Part of a small language model's weights: MLP 2304 quick GELU, 37.8M parameters.
Each number is 128 + 32 x the weight over its row's rms, rounded and kept within 0 to 255. Layers, rows and columns count from 0. The size above them is the row's rms in percent of the matrix's.

# layer 4 MLP down (transposed), 2304x576, rms 0.134, rows 580-648, columns 384-431
size [ 97  95  99  97  94 111 106  95  99  96  88  95  93  91 105  90 109  96  98 101 123  98  89 103 119  95 111 100 102  99 100  85  96 105  97 110 105  91  88 100  96  93 102  96  98  97 104  98 107 102 102 105 102 113  89 100  93 108 110  98 102 101 100 100  96  90  97 116  95]
[[148 142 160 118 132 143 217 137  52  91 188 111  73 132 128 131 109 151 100 104 127 129 167 131  90  77 121 111 118 144 115 146 132 125  76 116 116 115 160 107  74 118 140 141 148  70 108 113]
 [130  97 130 128 156 156 114 142 172 161 119 102 166 183 134 216 109  92 207 175  86 117 120 139  80 152  92 127 162 127 100 117 145 102  53 107 149 151 102 104 124 152 148 160 155 133 134 113]
 [103 163 189 146 101 103 112 150 126  94 153  95 100  98 155 181  85 115 178 176 128  94 137  93 117 126 151 153 175  90 128 106 143 122 101 147 113  82 136  95 100 130 121 140  89 153 152 183]
 [ 85 138 158 116 128 113 138 172 131 137  79 166 128  83 107 152 164  72 129 119  93 140 172 161 157 104 121 147 155  75 145 143  96  77 147  75 175  69 110 142 190  85 137 158 118 111 140 181]
 [103 101 139 127 107 168 195 104 176 151  99 100 130  98 116 105 137  99 114 111 107 152 176 168 116 157 105  87 139 131 106 179 101 133  66 128  89 148 128 122 134  88 140 119 121  68  64 161]
 [132 135 127  98  72 217 167  99 109 117 124 151 106 141 147 101 165 105 164 100  80 123 120 135  73  52 138 102 155  93 108 124 202 150 126 201  75 135 135  76 155 143 105 156 108 153 138 127]
 [ 91 203 122  84 127 160  88 129  95 142 112 153 147 104 103 133 116 126 150 167 137 103 166 163 132  77 145 125 121 110 115 123 132 150 118 117 130 176  58 165 150 131 112 153 127 155 117 156]
 [ 89  86 111 163  99 224 185  91 109 174 151 152 101 130 137 123 112 156 171 104 103 121  95 111 187 135 115 117 103 115 149 126 117 121 115  99 101 145 143  69  89 141 107 144 139  75  85 115]
 [138 128  87 189 118 125 165 139 100 126 113 156  99 118 124 145 138 106 118 142 131 139 187 121 156 131 154 204 113 128 151 144 113  70 113  48 150 130 194 119 108  96 124 146 147 104  78 164]
 [142 131 135 141  90 148 134 124  59  66 106 142 112  40 165 110 207 137 142 129 100 130 158 161 120 112 149 101 134  89 187 102 102  91 125 106 175 126 133 133 139 148 117 107 112 183 141 140]
 [121  86 160 140 196 145 105 125 132 160 141 193 123 125 138 145 162 149 169  83 114  73 168 122 151 167 164 119 162 137 147 199 131  89  66 147  92 112 108  90 185 140  81 174  92 149 109 140]
 [117 115 137 209 105 106 100 135 149  54 100 172 122 117  42  67 130 138 158  97 101 109 130 160 164 102 106 126 141 115 124 131  96 102 125 187 193  99 112  88 142 176 169 103 115 132  95 192]
 [ 75 162 134 156 108 138 118 115 156 148 116 129 149 122 122 127 138 147 130 149 168 189  94 171 144 162 154 142  86 111 152 144  69 156 138 137  94  79 154 154 130  85 116 177  91 119 119 146]
 [ 86 103 156 107 126 151 154 135 132 140 146 119  78  61 125 122 122 126 100 164 108 111 151 165 132 104 157 103 126 186  64 174 201 101 121 132 118 127  62  92 139 150  92 146 128  63  75 115]
 [150 165 129 112 143  94 122 137 152 142 111  70 197 119 232 100  92 130 151  48 128  74 122 121 122 148 121  95 119 103 101 108 128  90 149 111 147 170 126  81  85 138 113 133 150 107  99 154]
 [ 66  91 121 140 199 108 152 132 164 138 133 112 140 142 138 140 140 152 172 217 112 168 162 155  98 138  86 150 124 115  75 131 122 130  57 168 134 157 134 156  98 155 172 146 141 156 109  71]
 [114 123 118 134 128  83 130 133 179 192 132 145 130 101 102  62 126 157 139 160 175 124 137 114 169 160  99 110 113 162 152 156  77 130 123  80 116 191 108 143  66 142 111 153 138  99 145  70]
 [120 118 136 124 156 123 107 115 131 111 105 110 135  82 102 130  99 110 135 111 116 159 122 125  93 186 103 145 114  85  23 138 137 185 119 156 133 108 119 135 119 104 155 155 127 115 152 132]
 [126 129 167 113 166 159  93 113  95  62  88 134 118  95 153 113 131  77  98 100 108 127  72 107 132 121  97 103 169 120 107 185 158  97 182 103 120 116 144 123 164 145 104 119 107 115 147 124]
 [ 65 110  83 109 114  94 115 129 118 139 156 133 138 153 109 176 183  82  90 147  89 144 143 170 154  89 105 166 133 146  77 107 141 126  74 105 104 133 193 130 115  89 125 143 183 185  37 109]
 [115 116  60 126 126 123 180 130 167 146  58 102 103 165 155 120 126 104 129 167  83 112 142 123 112 104 107  92 162 133 110 137 141 110 192 132  82  35 104  57 162 104 141 135  93 145 157 120]
 [128 102 134 128 126  75 108 153  92 123  87  86 137 107 102 140 111  97  95  71 160 128  90  92 205 134 154 118  83  71 114 109 117  91 148 100  97  94 149 166  99 164 101 126 140 160 108  83]
 [ 94 138  94 159 166 128 120 126 121 103 148 145 155 110 120 120 121 153 137  92  81 133  99 160  70 125  87 163  90 128 109 125 160 117 146 145 130 148 184 115 116 124 154 125  99 155  95 160]
 [125 105 153  92 116  94 121 172 140  65 160 139 105  86 171 144 120 123  90 120 104  93 137 116 124 118 155 164  74 130  74 111 118 126 141 130  75 134 196 137 120 161  78 153  76 139 116  86]
 [149 171 140 110 154 153 108 165 131 187 132 133  99 130  86 123 151 205 189 128  78 164 164 114 160  87 153  78 162 131 158 118 120 103  79 124 101 117 165  80 163 138 134 134 150 111 130 140]
 [ 75 147 132  90 187 152 120  90 186 116  76 138 164 137 157 113 124 200  96 105 178 136  49 103 113 138 127 114 104 110  87  74 160  71 151 114 149 147  96 142  75 112 167 168 107 139 166  95]
 [139  90 142  70 134 156 103  88 138 122 135 161 167 150  91 101  98 114 130  97 162 121 136 156  98  93 131 122 155 177  93 143 137 186 145 181 122  80 132 121 156 139  31 116  71  81 176 161]
 [149 125  96 133 100 113 103 201  78 111  91  90 122 172  59 195 103 163  73 129 133  98 133 100 109 128 167 127  60  74 142 128 140 146 109 154 183  58  77  69 155 168 134 136  80 138 175  95]
 [112 193  79 131 140 106 165 151 105 104  78 111  90 176 159 119 102 160 126 132 114 108 147 127 115 164  95 167 138 183 110 154 146 133  79 102 148  79 126  94 113 129 119 175 140 133 123  82]
 [116 139  77  78 131  85 128 130 167 155 120 100 131 137  85 125 191 133  98  88 143 190 119 144 178 123 151 121  89  67 120 124 131 139 101 134 103  98 153 180 117 107 156 220 105 127 111 129]
 [108  82 113 132  94 152 104 107 123 104 159 149 136  39  63 149 143 129 119 107  61 112 129 160 192 104 174 116 115  72 161 103 140 168 136 124 176  97 109 115 160 121  96 140 191 157 130  69]
 [155 137 154  81 126 126 163 133 137  92 109 101 126 115 106 202 158 138 140 205  85 118 124  95 179  93 155  91 137 165 164 126  78 127 208 145 152 122 120 156 136 109 190 111 112 170 157 122]
 [150 107 195 142 110 112 144 148 122  85  86 139 127  83 138 136 136 108 138 150  80 143  52 179 132 158 133 154 155  91 127 112 159  75  95  86 165 149  49 130 183  97 104 105 159 130 123 106]
 [137 115 130 171  89 113 140 151 125  90 150 140 156 161 119 106 116 108  97 138 130 127 107 135 148 131 116 143 145 140 111 136 173 146 164 153 166 126 152 112 125 172 196 161 177 136 127 157]
 [133 130 140 147 136  98 124 167 160 138 110 124 117 164 138  96 137  69 171 102 100 141 121 114  90 106 111  95  24 150 149 134 157 141 147 148 219 131  68 161 115 144 157 168 102 141 151 102]
 [126 142 127 157 145 194 116 109 156 117 174 101  96 105 116 137 153 148  99  99 128 106 154 149  58 113 127 134 120 151 139  95 129  81 100 114  92 119 147 110  93  86 109 121 157 123 114 122]
 [156 134 102 120 142 103 125 133 118 120 113 122 178  84 129  94 105 119 142 144 112  71 120 178 138 135 200 112  96 124  79 109 117  70 124 109 153  86 143 139 115 126 151 134 143 108 154 117]
 [122 133 115 108 144 101 117  99  90 148 145  90  98 159 118 143 140 174 146 152 140 151 138 174  96  99 149  78 187  83 121 129 180  68 136 168 163 155 122 172 154 188 158 153 154 164  98  92]
 [ 96 136  98  83 224 152 122 148 148 173 155 123 122 156 120  69 157 200 124 145 218 128  97 140  86 166 118  86 124 133  95 113  74 116 172 151 117  89 130 132 137 134  76 159  55 138 121 160]
 [171 118 104 117 153 161 103  94 146 116 136 152 189 183 118 107  80  97 111 163 129 102 156 164 127 145 144 152  96 144 129 155 132  90 108 100 164  68  77 120 187 139 126 125  33 128 146  91]
 [147 149 105 130 203 165  87  83 136 162 121 117 137 131  78  88 172  63 141 126  92 103 138 112 124 101  69 122 146 101  88 167 179 113 116 126  78  98 104  90  15 117 130 142 127  97 171 144]
 [ 73 138 160 102 149  83 113 110 119 109 177  86 134 150 123 110 127 121 179 152  85 114  93 145 130 142 163 158 160 113  97  92 155 138 117  83  56  94 122 125 123 110 135 109 141 124 178 121]
 [ 81 106 129 128 188 156 115 170 147 123 121 164 117 133  79 146  94 120 154  95  93 108 115 133 121 171  89 113 151 148  94 152 109  84 100 118 124 146  79  98 104 148 128 138 111  80 127 197]
 [145 153 182 123 123 167 100 114 151 110 128  93  77 122 134 157  91  84 120  85  98 136 123 198 198 101 110  84 122 107 192 149 141 138 112 107 112 137 119 114 115 193  44  60  99  88 134 128]
 [139 105  84 140  98 112 111 173 104 153 124 134 144 161 112 130 107 125  66 135  73 133 146 144 133 154 133 106 113 151 106 188 124 173 138  87 151 122 179 145 110 205 120 180 140 173 154  81]
 [168 112 174  81 166 168 120 121 150 118 111 108 140 112 161 141 124 112 129  39 124 128 115 129 151 107 156  80 108 140  93  85 174 178 120  73 154  83 104  85 122 123 170 134 166 152 141 167]
 [143 110 147 103 143 178 114 165 173 161 169  75 162 114 125 164  97  79 164 113 144 150 132 165 152  87 114 136 155 157 122 116 155  56  92 152  94  74  91 157 105 185 102 134 119 115  93 115]
 [ 76 192 170 151 178 119 201 142 152 127 137 155 178 176 135 124  62  58  85 140 126 123 155 161 123  85 174 148  80 132  83 145 133 137 159 146 143  90 137 124   9 133 143 169 117 120 127 102]
 [113 126  86 101 126 165  94 168 108  96 114 144  84  93 109 125 107 140 136 215 124 183 125 103 152 104 136  83 160 157 107 130 198 120 105 150  91  79 140  89 163 176 132 162 133 108 105 127]
 [ 92 119  54  76 169 144 158 169 142  63 162 165  84  98 139 106  98 179 143 138 121 152  86 160 168 121  64 104  78 115 191  93 103  94 102 109 140 119 170  71 134 123 115 142 135 184 112 108]
 [129 128  86 124 111 106 194 101 125 115 154 109 137 115 184  90 172  61  98 165 105 172 108 190 142  89  84 146 133 117  91 123 129 111 141 111  89 164 162 122 114 127 161 101 152 132 154 131]
 [156 128 112 117 130  96  71 174 152 116 136 173 137  77 134 124 118 156 221  95  94 128 135 141 129 133 150  79 156 150 154 136 124  97 107 122 148 117 125 171 157  91 187 102 130 131 115 118]
 [110 134 128 124 106 112 124 132 126 149 121 169 154 123 138  84 153 122  55  96 117  60 129  87 177 207 149 137 177 124 169 135 161 108 131  77 187  63  93  97 113  90 165 124 176 141  82 116]
 [ 79  62 141 131  91  92 121 160 128  96 134 105 133 105 164 154  75 142 115 121 142  95 126 121 154 128  32  96  88  94 100 136 193  61 104 104  86  60 155 160 135 139  92 170 128 132 172 120]
 [ 87 162 113  95 102  53 124  68  99  86 181 168 145  80 100 127 151 112 131 147 107 118 162 126 135  96 107 125 146 154 131 135  79  65 162 141 152 172 129 105 129 145 175 136  58 123 180  90]
 [ 65 134  72 166 149  90 102 119 135 179 205  83 133 114 170 107 112 178  88 120 119 180 122 153 143 103 155 157 119 222 141  90 146 124 108 115 129 137 141 148 134 210  92 134  94 150 146 155]
 [ 53 130  79 115 115 135  92 152 129  86 166 106 124 126 150 117 110 150 152 170 134  98  96 209 183 117  90 152 104 154 145  96 102 105  97 169 114 120 155 155 102 129  82 135 146  89 108 102]
 [115 147 117  99 136 145 145 115  92 112  91 113 138 176 159 110 140  37 127 139 131 144  88  75 134 154 126  70 128 133  49 182 136  73 112  42 147 160 100 137 141 103 107 149 149 183 130 150]
 [149 147 128 105 132 126 148 118 174  34 160 143 116 119 167 141 113 165 151 156 164 115 140 164 124 150 139 100  97 134  79 143 156  89 134 110  48 146 142  87  92 107 164 130 130 120 138 167]
 [152 127  90 121 120 106 142 164 133 140 119 105 137 138  94 155 163 104  68 108 175 136  71 193  87 167 113  91 135 127 137 131  91 173 170 107 113 147  89 130 108 143 116 164 161 104 133 148]
 [175 182  70 131 107  92 147 167  96 137 163  56 142 128  94 117 144 157 112  49 141  31 151 214 116 132 118 141 111 130 106 100 161 123 115 118 210  77 106 107 173 133 140 105  98 117 127  99]
 [194 126 112 148 133 146 164 162 126 108  91 114 123 148  84  96 139 130  76 120 137  74 128 188 141 101  98 115 127 133 178 105 153 104 155 116  86  73 150  19 110 154 125 171 112  99  75 127]
 [142 150 120 139 174 133 165 148 150  95  79 134 145 147 124 102 129 124 150  92  95  93 127  87  93 138  49 129 190 126 117 138  91 115 145 239 101  83 127 154 123 141  67 120 116 181 156 107]
 [ 83 160 131 181 189 124 153 122 209 131 148  82 138  77 139  90 155  89 123 102 106 107  80  95 128 160 165 133  81 150 117 101 148 111 155  62 115 167 120 135 101 117 143 101 113 158 160 155]
 [131 107 172 127  93 128 163  76 170 135 163 165 123 129 124 142  64 119 100 137 149 136 183  82 124 117 150 166 141 108 148 124 109  90  66 175 136 170 140 160 144 108 142 113 117 112 115 155]
 [102 132  87 164  91 144  81 124  75 131  30 149 156 136 134  98 155  79 107 106 141 151 140 198  88 160 112 150  75 116  96 140 187 110 113 147 188 132 137 149 182 155  75 114 116 160 101  89]
 [198  72 106 117 122 141 138 164 144 132 105 186 161  55 125 187 137 160 114 139 142 127 119  98 101 187 176 170  97 102 144 150 138 143 147 154 119 150 152 101  96 177 142 131 133 133 121  86]
 [164 153 117 104 148 114 148 148 137 201 117 132 120 101 130  92 131 113 149 124  99 136 100  74  89 119 110 123 164 114 141  95 117  90  90  52  98 133 140 147  77 175 179  90 154 153 125 129]
 [126 164 122 155 178 154  52  86 108 179  86  75 177 146  90 110 123 126 154 127 118 143 107 172  67 126 156 133 144 122 157 120 128 170 170  92 108 186 104 159 103 134 124 165 107 189  96 126]]
# layer 4 MLP up, 2304x576, rms 0.137, rows 581-649, columns 384-431
size [ 81  95 103  98 116 107  93 103 101  96  94  93  94 103  84 109  97 102 104 112  99  89 106 119  98 107 106 106 102  97  81 101 108 101 105 104  95 104 105  96 101 101  98 101 100 101  99 104 105 103 104 112 107  95 101  92 108 106  96 100  99 109 103  98  79 100 108  98 102]
[[171 148 172 131 135  89 185 154  96 189 109 135 115 100 101  61  51 126  61 150  78 198 118 158 143  78 159 194 127 129 188  93  85 112 126 137 137 123 131 149 123 140 167 135 162 128 105  96]
 [125 123 168 159  67 163 145  95 144 146 146  86 116 169 114 152 149 126 130 134 135 120 139 136  45 138  74 130 130 141 108 156 165 131 145  91 125 118 161 216 131 117  72  76 168 134  68  65]
 [139  98 153 195 100  86 110 127 154 122  99 133 115 123 158 114 114 110 108 166 131 107 124 123 102 122 108  53  95 123  99 128 113  89 177 123 149 118 114 156 146 122 128 127 134 101 151 131]
 [191 204  97 102 186 124  93  84  75  95 156 141  85  70 152 196 142 150 142  86 171 105 131 172 173 117 142 163 188  91 138  84 129 149 127 139 154  96 110 138 180 178  77 111 127 208 105 146]
 [119 141 118 106  76 121  95  70  80 113 145 123 141 151 135 117 127  76 158 135  83 119 146  61 144  99 137 175 167 141 150 160 110 119 169 195  77 126 148  47 116  78  50 132 132 128 180  85]
 [192  94 143 152  97 133 143 117 109 119 133 166 100  87  75 150 151 188 169 175 117 105 130  94 132  56 116  97 121  98 147 101 176  86 131 119 124 112  98 133 118 182 139 133  98 144 153 129]
 [143 123 121 153 146 108 106 135 144 120 126 127 180 148  85 166 153  69 160 133 151 130 162 162 115 134 131 168 154 155 112 142 115 158  60 129 127 122 131  83 130 171 128 118  83 157 208 147]
 [140 115 122 172 126 161 157 105 123 208 120 127 130 159 113 131 207 139 123 111 115 100 136  98 155 163 140 147  78  84 119 126 138 194 162 117 126 125 125 126 136 133 153 115  71 114 123 174]
 [113 112 135 144 165 145 148 143  66 121 160  89 122 113 128 155 113 149 136 158 163 124 145  82 138 191 132 124 118 155  78  83 138 107 115 120 103 183 131 111  94 128 176  76 145  62 150 145]
 [119 143 151 135  64 156 191  93 131 144 102 126 132  94 109 114  54  96  41 170 156 139 104 111 157 103 106 153  97 120  98 113 114 124 139 166 113 135 154 118 116 189 213 113 132 105 180 134]
 [ 90 122  72  60 129  75  84 152  86  88  89 121  96  90 178 187 119 168 153 207 108  95 211 106 146 140 125 150 132 173 172 167 180  94 137 139 125 151 142  82 150 109 136 132 133 146 172 120]
 [153  80 171 121 131 145 157 130  96 168 130 131  46 133  41 125  77 104  80 115 124  87 111 152 122 132  92 100 160 130  86 135 126  84 166  92 118 170 191  89 115 127 141  96 183 130 120 129]
 [157 171 128 129  65 113 158 114 154 162  60 149 160 164 186 162 141 131 101  96 169  94 149 117 109 167 107 119  75 144 134 144  61  60  94 160 127  82 112 125  82 149 153 107 181 136 141 148]
 [136 195 147 136 111 119 140 107 138 161 119  98  76 131  90 130 180 172  54 138 125  66 125 153 175 171 212  83 126  75  79 153  60 132 160 165 208 155  97  86 143 103 190 160  74 100 166 160]
 [145 128 133  88 134 115 122  97 129 159 125 133  92 107 146  83 153  88  78 114  86 108  42 117 133 105 162 175 132 122 162 138  92 131 196 118  80  64 124 132 147 112 124  63 144  92 181 117]
 [107 159 150 105 101 186  98  70 157 109 134 101 105 110 124 138 156 130  86 132 114 172 185 107  93 169 121 170 117 102 107 101 145 111  78 109 105  12 181 123 150 115  99 136  85 137 161 136]
 [ 81 111 111 157 110 141 126 118 159 175 156 149 110 162 146  88 121 141 105 157 151 120 200 139 189 116 136 125 108 160 182 131 146  72 118 152 109  96 175  87 143 113 119  78 162 146 150  71]
 [150 114 122 122 103 126  87 133 163  90 202 110  73 122 176 131 181 164  79  78 180 123  29  91 168  97 184 124 125 132 150 112 113 143 116 150  86 148 164 124  92 181  82 163 121  99 124 134]
 [ 82  52 148 137 116 125 144  49 120  61 157 193 137 154 120 113 153  90 125 112 135 181  64  93 158 111 172  95  98 152 188  60 115 166 131 138 138 148 129 130 158 127 151 126 112 137  80 105]
 [136 121  74 121 180 113 150  74 145 187 179 199 112  96 126  92 145 105 155 159  89 112  97 136 125  79 159 177 160  97 117 144 123 105 163  88 130  43 122 142 208 128 123 148 151 168 214  73]
 [ 97 132 121 116 154 138 113 165  90 108 122 183 122  98 167 111 141 141  96 162  93 129 101 192 100 161 106 203 114 140 147 159 131 136 162 139 165 164 138 158 143  90  98 111  93 135 144  97]
 [188 112  81  96 127  95 142 143 139 127 148 194 152  87 115 114  94 165 150 170 100 151 126 143 171  83 133 115 164  97 211 176  78 142 131 124 121 125 128 105 117 194  78 100 174 150 138  86]
 [112 131 130 129 103  97 132 116 169 160 147  86 171  92 101 141 120 136  79 174 143  93 170 161 126 107 164 126 128  86 100 161 144 184 156 110 125 155  90 138  71  96 112 130 136 134 112 145]
 [181  77 118 129 144 158 210 165  70 105 114 151 124  77 101 148 119 120 158 138 121 120 113 120 148 134 138 116 133 177 145 137 116 163  43 189 112 127 164  98 139 138 100 121 152 115 160 153]
 [169 215 134 218  96 148 130 113 133 151 138 127 133 123 128 173 175  83 108 157 119 153 129 213 123 172 130 119 152 127 119 131 122 136  89  92 130 164 172 127 161 216  99 152 115 138 121  91]
 [167 126  89 108 169 183 154  97 122 124 137  65 104 164 160 106 124 187 117 159 135 132 157 150  94 145 120 108 169  96  95  91 143  94 121 125 167 115 151 138 175 123 122 156 111 167 177 159]
 [175 120 138 129 155 135 126 175 102 119 137 106 110 150 126  90 138  70 109 146 145  67 126  74 145 197  96 121 115  77 126 132 121 157 158 167  78 154 138 147 190 126  92 154 175 107 169 111]
 [124 171  58 193  91 125 123  93  52 119  75 130 172 127 139  96 113 169 185  97 138 163 116 110  90 167 121 114  83 100 124 170 161 126  59 108 132 155 118 132 155 187 111 108 131 133 133 110]
 [142 102 102 117 117 143  70  88 149 135 178 130  74 193 101  75  90 121 141 159 107 115 141 117 114 176 113  93 109 100 149 153 126 137 134 178  96 103 154 146 174 131 124 100 153 135 155 190]
 [143 100 136 115 120  63 119 141 130 118 129 130 138 118 132 165  82 209 116  97 147 130  86 132 166 168 136 135 139 134 143 103 137 162 117 118  88  98 135 139 152 195 201 124 127 107 125 110]
 [ 78 129 109 170 199 151 122 150  76 126 202  98 162  85 111  61  49 138 123 108 108 112 123 140 128 157  85 112 149  61 145 125  87 115 107 153 139 102 131  79 138 129 151 100 154 137  87 136]
 [160 125 121  98 109 108 214 121 122 150  95 100 133 111 109 135 135 136  66  83 160  99 153  76 145 179 156 142 103 142 104 100  53 149 138 134 109  73 121 124 158 163 188 113 103 135 137 182]
 [165  96 148 198  85 126 158 129  48 166 163 127  96  36  83 123 106 110  91 147 122 148 159 121 168 124 126  68  85 150 215 167  87 126 137 127 170 186 148  86 119  85  72 126 169  91 159 118]
 [172  88  92 122 145 137 129 103 127  70 111  50 118 140 106 141 184 124 127 110 123 171 105 151 137 171 130 160 158 110 112 112 116 145  74 100  91 152 163  85 146  94  99 111 117 111 113 181]
 [ 94  84 147 153 166 120 119 120  89  99  88 143 121  64 116  83 137 160 114  97 116 131 126  71  70  83 120  48 137 229 129 159 123 142  98  50 144 195 130 102 139 135 117  84 145 104 104 114]
 [164  94  93 134  77 116 123 113 115 121 130  91 124 149 116 109  96 122 126  52 125  94 124 148 118  37 176  63 107  65 122 114  71 143 160 105 175 202 170 104 181 102 122 113 158  60 135  65]
 [111 135 158 149 171 131 176  86 125 153 160 168 124 120 129  85 145 145  97 140 152  52  54 196 133 151 145  85 114  87  95 185 185 145  96 149 128 161 150 119 105  89  69  80  97 120 143  93]
 [139 157 132 173 145 110 160 105 177 126 101 173 158 147 149 171 146 202  72 153 105 162 141 141  91 104  90 142 139 161 117 169 146  99 151 165  83 123 142 181 105 130 137 130 117  49  87 128]
 [148 123 149 112 114 138 176 157 123 139 107 115 146  92  98  85  90 124 135 131  77 120 106 154  87 192 122 215 154  86 188 138 119 114 128 114 100 101 102 183 118 156 203 108 139 129 130 106]
 [149 162 100  72 128 134 194  89 117 138  92  88 104 109 112 174  62 103  97 106 165 147  74 111 165 135 160  57 123 138 114 134  82 152 113 174  96 131 127 102 163 144 155 113 126 115 133 145]
 [157 147  75  98 131  74 105 115 156 136 123  68  87 147  56 147  98  82 127 106 114 129 113 121  65 102 127 110  93 181 174  92 124 145 196 153 148  75 112  93 161 134 139 142 168  94 109 105]
 [138 122 179 142 139 109 154 193 147  94 133  84  72 133 146 107 111 134 128 120 151  95 173  66  48  93 146 116  92 126 135 161 181 188 117 149 178 152 150 135 130 122 117  97 155 110  70  98]
 [153 174 114 190 140 119 152  26 141 138 153  69 110 147  94 119 149 140 104 106 141  94 144 138 109 131 135 176 115 112 154 120 167 147 177 110 131 114 116 151 113 106 216 175 160  68 113  83]
 [145 210 136 134 143  76 160 109 154 106 112 101 154 144 145 123 123 146 132 166 117 170 122 141 128 118 116 145  92 138 141 130 113 108 119 127  82 197 105 148 124 180  64  90 134  80 109 117]
 [ 53 106 122 146  70 135 140  83  95 115 146 159 121  81  67 172 101  78  53 179 156 149  99  87 179 159 160 107 175 128 119 109 155 169 103 143 112 151 148 132  94 139  60 107 127 111 110 116]
 [144 130 116 120 156 127 135 138 136 110  68 106 134  60  97 105  91  80 168 142 117 142  81 154 155 101 152 198 113  97 113 144 109 125 130  94 134 110 123 110  81 137 120 109 141 130 164 137]
 [154 109 155 135 128  99 118 124 119 141 154 103 113 134  86 162 100  80 157 143  81 143 106 114 130 116 157 166 106 110  97 135 127 158 138  82  61 198 108 143 169 176 121  99 171 122  80  73]
 [113 156 184 107  90 108 103 121 118 140 119  71 100 244 118 140 138 141 171 153 127 206 223  98  85 137 175 203 157 175  95 112 102 134 114 113 125 147 130 105 157 126 119 135 117 193  88 103]
 [ 93 175 102 110 151 142 170 140  79 116 108 145  41 205  95 103  63  92 169 146 115 168 162 118 122 104 158  71 145 189 136  97 166 143 130 141 129 126  94 104 162 128 120  65 107 100 153 146]
 [133 189 118 109  94  97 147  84  86 118 161  89  68 130 210 100  77 148 105 164 133 153 132 117  97 187  82 254 137 118 169  98 131 109 160 119 175 107 128 165 119 140 123 134 187 139 138 107]
 [100 138 138 163 120 142 162 119 125 144  96 168 128 184 166 193 117 109 136  68 136 154  95 156  68 157 121 106  60 193 133  96 138  95 147  80  88  67 190 114 125 170  82  97 112 123 124 154]
 [148 146 155  98 132 166 102 113  74 117 104 114 160 176 119 131 180 108  90 138 152 124 166 132 125 118 128 174 135 186 113 111  83 158  87 106 108 101 153 122 108 139 113 200 160 121  78  93]
 [139 131  74 135 106 116 152 106 154  84 117  84  95 137 176 123 160 123 174 149 124  88 133 104  83 107 147 158 194 112  65 117 159 208 159 119 102  93 136 140 159 125 113 185 110 111 129 166]
 [ 84 126 105 184 130 160 124 150  92 117 134 106 163 141  95 133  63 128 151 136 137 103 146 140 156 178 175 113 106 161 166 152 132 171  96 136 145 120 159  88 145  95  96 111 184 147 112 194]
 [149 131 145 158  97 111  97 147 111 112 158 163  82 179 132 135 115  64 115 192  83 107 115  81 102 129 162 133 160 143 145 137 131 160  91 130 131 127 169 126 116 129 136 139 155 137 114 142]
 [132 115  75 119 119 115 153  79  82 148 100 150 139 172 122 128  95  90 105 114 100 119 164 142 100 163 183 110 121 136 109 169  96 102 139  50 137 130 106 112  73 155 189 125 155 124 142 145]
 [ 86 145 129 156 177  53 168 145   0  99 119  75 136 226 122 113 158  84 101 128 131 123 124 142 140 122 135 138 113 118 104 131  91 132  86  99  86 199 116 130 189 151 102 188 189 116 103 106]
 [146 126 114 156 118 116 148 111 150 150 105 140  63 117 155 106 148 175 173 155  99 112 155 139 116 134 126 115 154 151 118 139 166  43  99 163 137 134 134  81 109 154 120  94 152 151 155 137]
 [ 98 140 132 135 109  95 193 155 157 118 100 189 144 154 106 129  84 137 135 129 112 105 156  88 101 241 134 201 196 134 123 108 131 131 141  95 151 138 137 105  93 154 183 105 104 122  92  79]
 [ 94 100 140 128 153 138 127 117 168 108  93 139 130 107 115 149  78  97 109 105  91 123 133  96 125  97  87 102  94  69  89 131  61 132 123 134  92 161  84 161 158 127  98 136 165  82 150 178]
 [ 97  48 112 130 149 115 136 108  97 100 118 134 151  46 137 125 127  86 102 105 151  83  77 120 126 103 188  96 197  60 161 132 111 127 148 156  68 125 139 129  80  98 127 134 112  93  87 158]
 [ 12 126 186 164 128 135  93 129 174 124 125 133  88 148 161 111  73 138 152 106  69 136 156 137  82  64 117 159 203  79 181 109 127 133 131 115 177  89 164 137 193 131 125 112 159 106  92 178]
 [147 114 117  83 112 114 124  83 126 118 138  81  74 116 125 112 128 112 105 159  76 160 129 146 103 138 199 147 169 124 142 106 106 101 147 112 154 149 166 107 107 129 156 158 111 101 133 123]
 [ 99 142 180  85 123 128 145 107  92 119 146  90  94 133 146  88 108 100  77  47 143 140  66 144  96 152 170 134 100 123  95 123 100 126 200  91  82 161 133  89  96  92 126  81 176 134 173 100]
 [110 149 103 121 185 127 162 136 144 119 149 152 131 120 110  91 126 141 147 124 107 119  85 119 163 131 185 120 146  99 173  75  56 119 178 141 147 145  74 138 126 117 104 128 117 104 175 193]
 [ 94 138 160 130 171 102 111  83 174 131 167  67 102 153 131  92 143 153 134  65 123 128 176  96 115 126 178 128 119  87 174 143 133 125 105  73 109 125  95 133 117 121 116 109 114  78 156 122]
 [170 159  89 157 102 106 154 122 134 161 131  72 108 193 181 127 137 124 147  95 162  87 102 117 132 115 104 172 121 104 167 140  78  92 112 143 141 154 163 136 158 181 136 144 105 116 115 141]
 [125  78 107  90 115  93 170 143 122 152 103 109 131 118 115 156  72  97 108 121 101 106 177  85 127 141 170 111 100  66 100 112 113 139  86 116 133  60 168 140 190 109 135 106 117  76 183 116]
 [ 75 122 171  91 142 135 104 112  97 118  86 146 133 102 125 128 128 174 122 140 136 113 134  93  97  98 123  97 121 134 145 129 135 157 146 143 168 135  82 126 156 123 113  82  94 113 158 137]]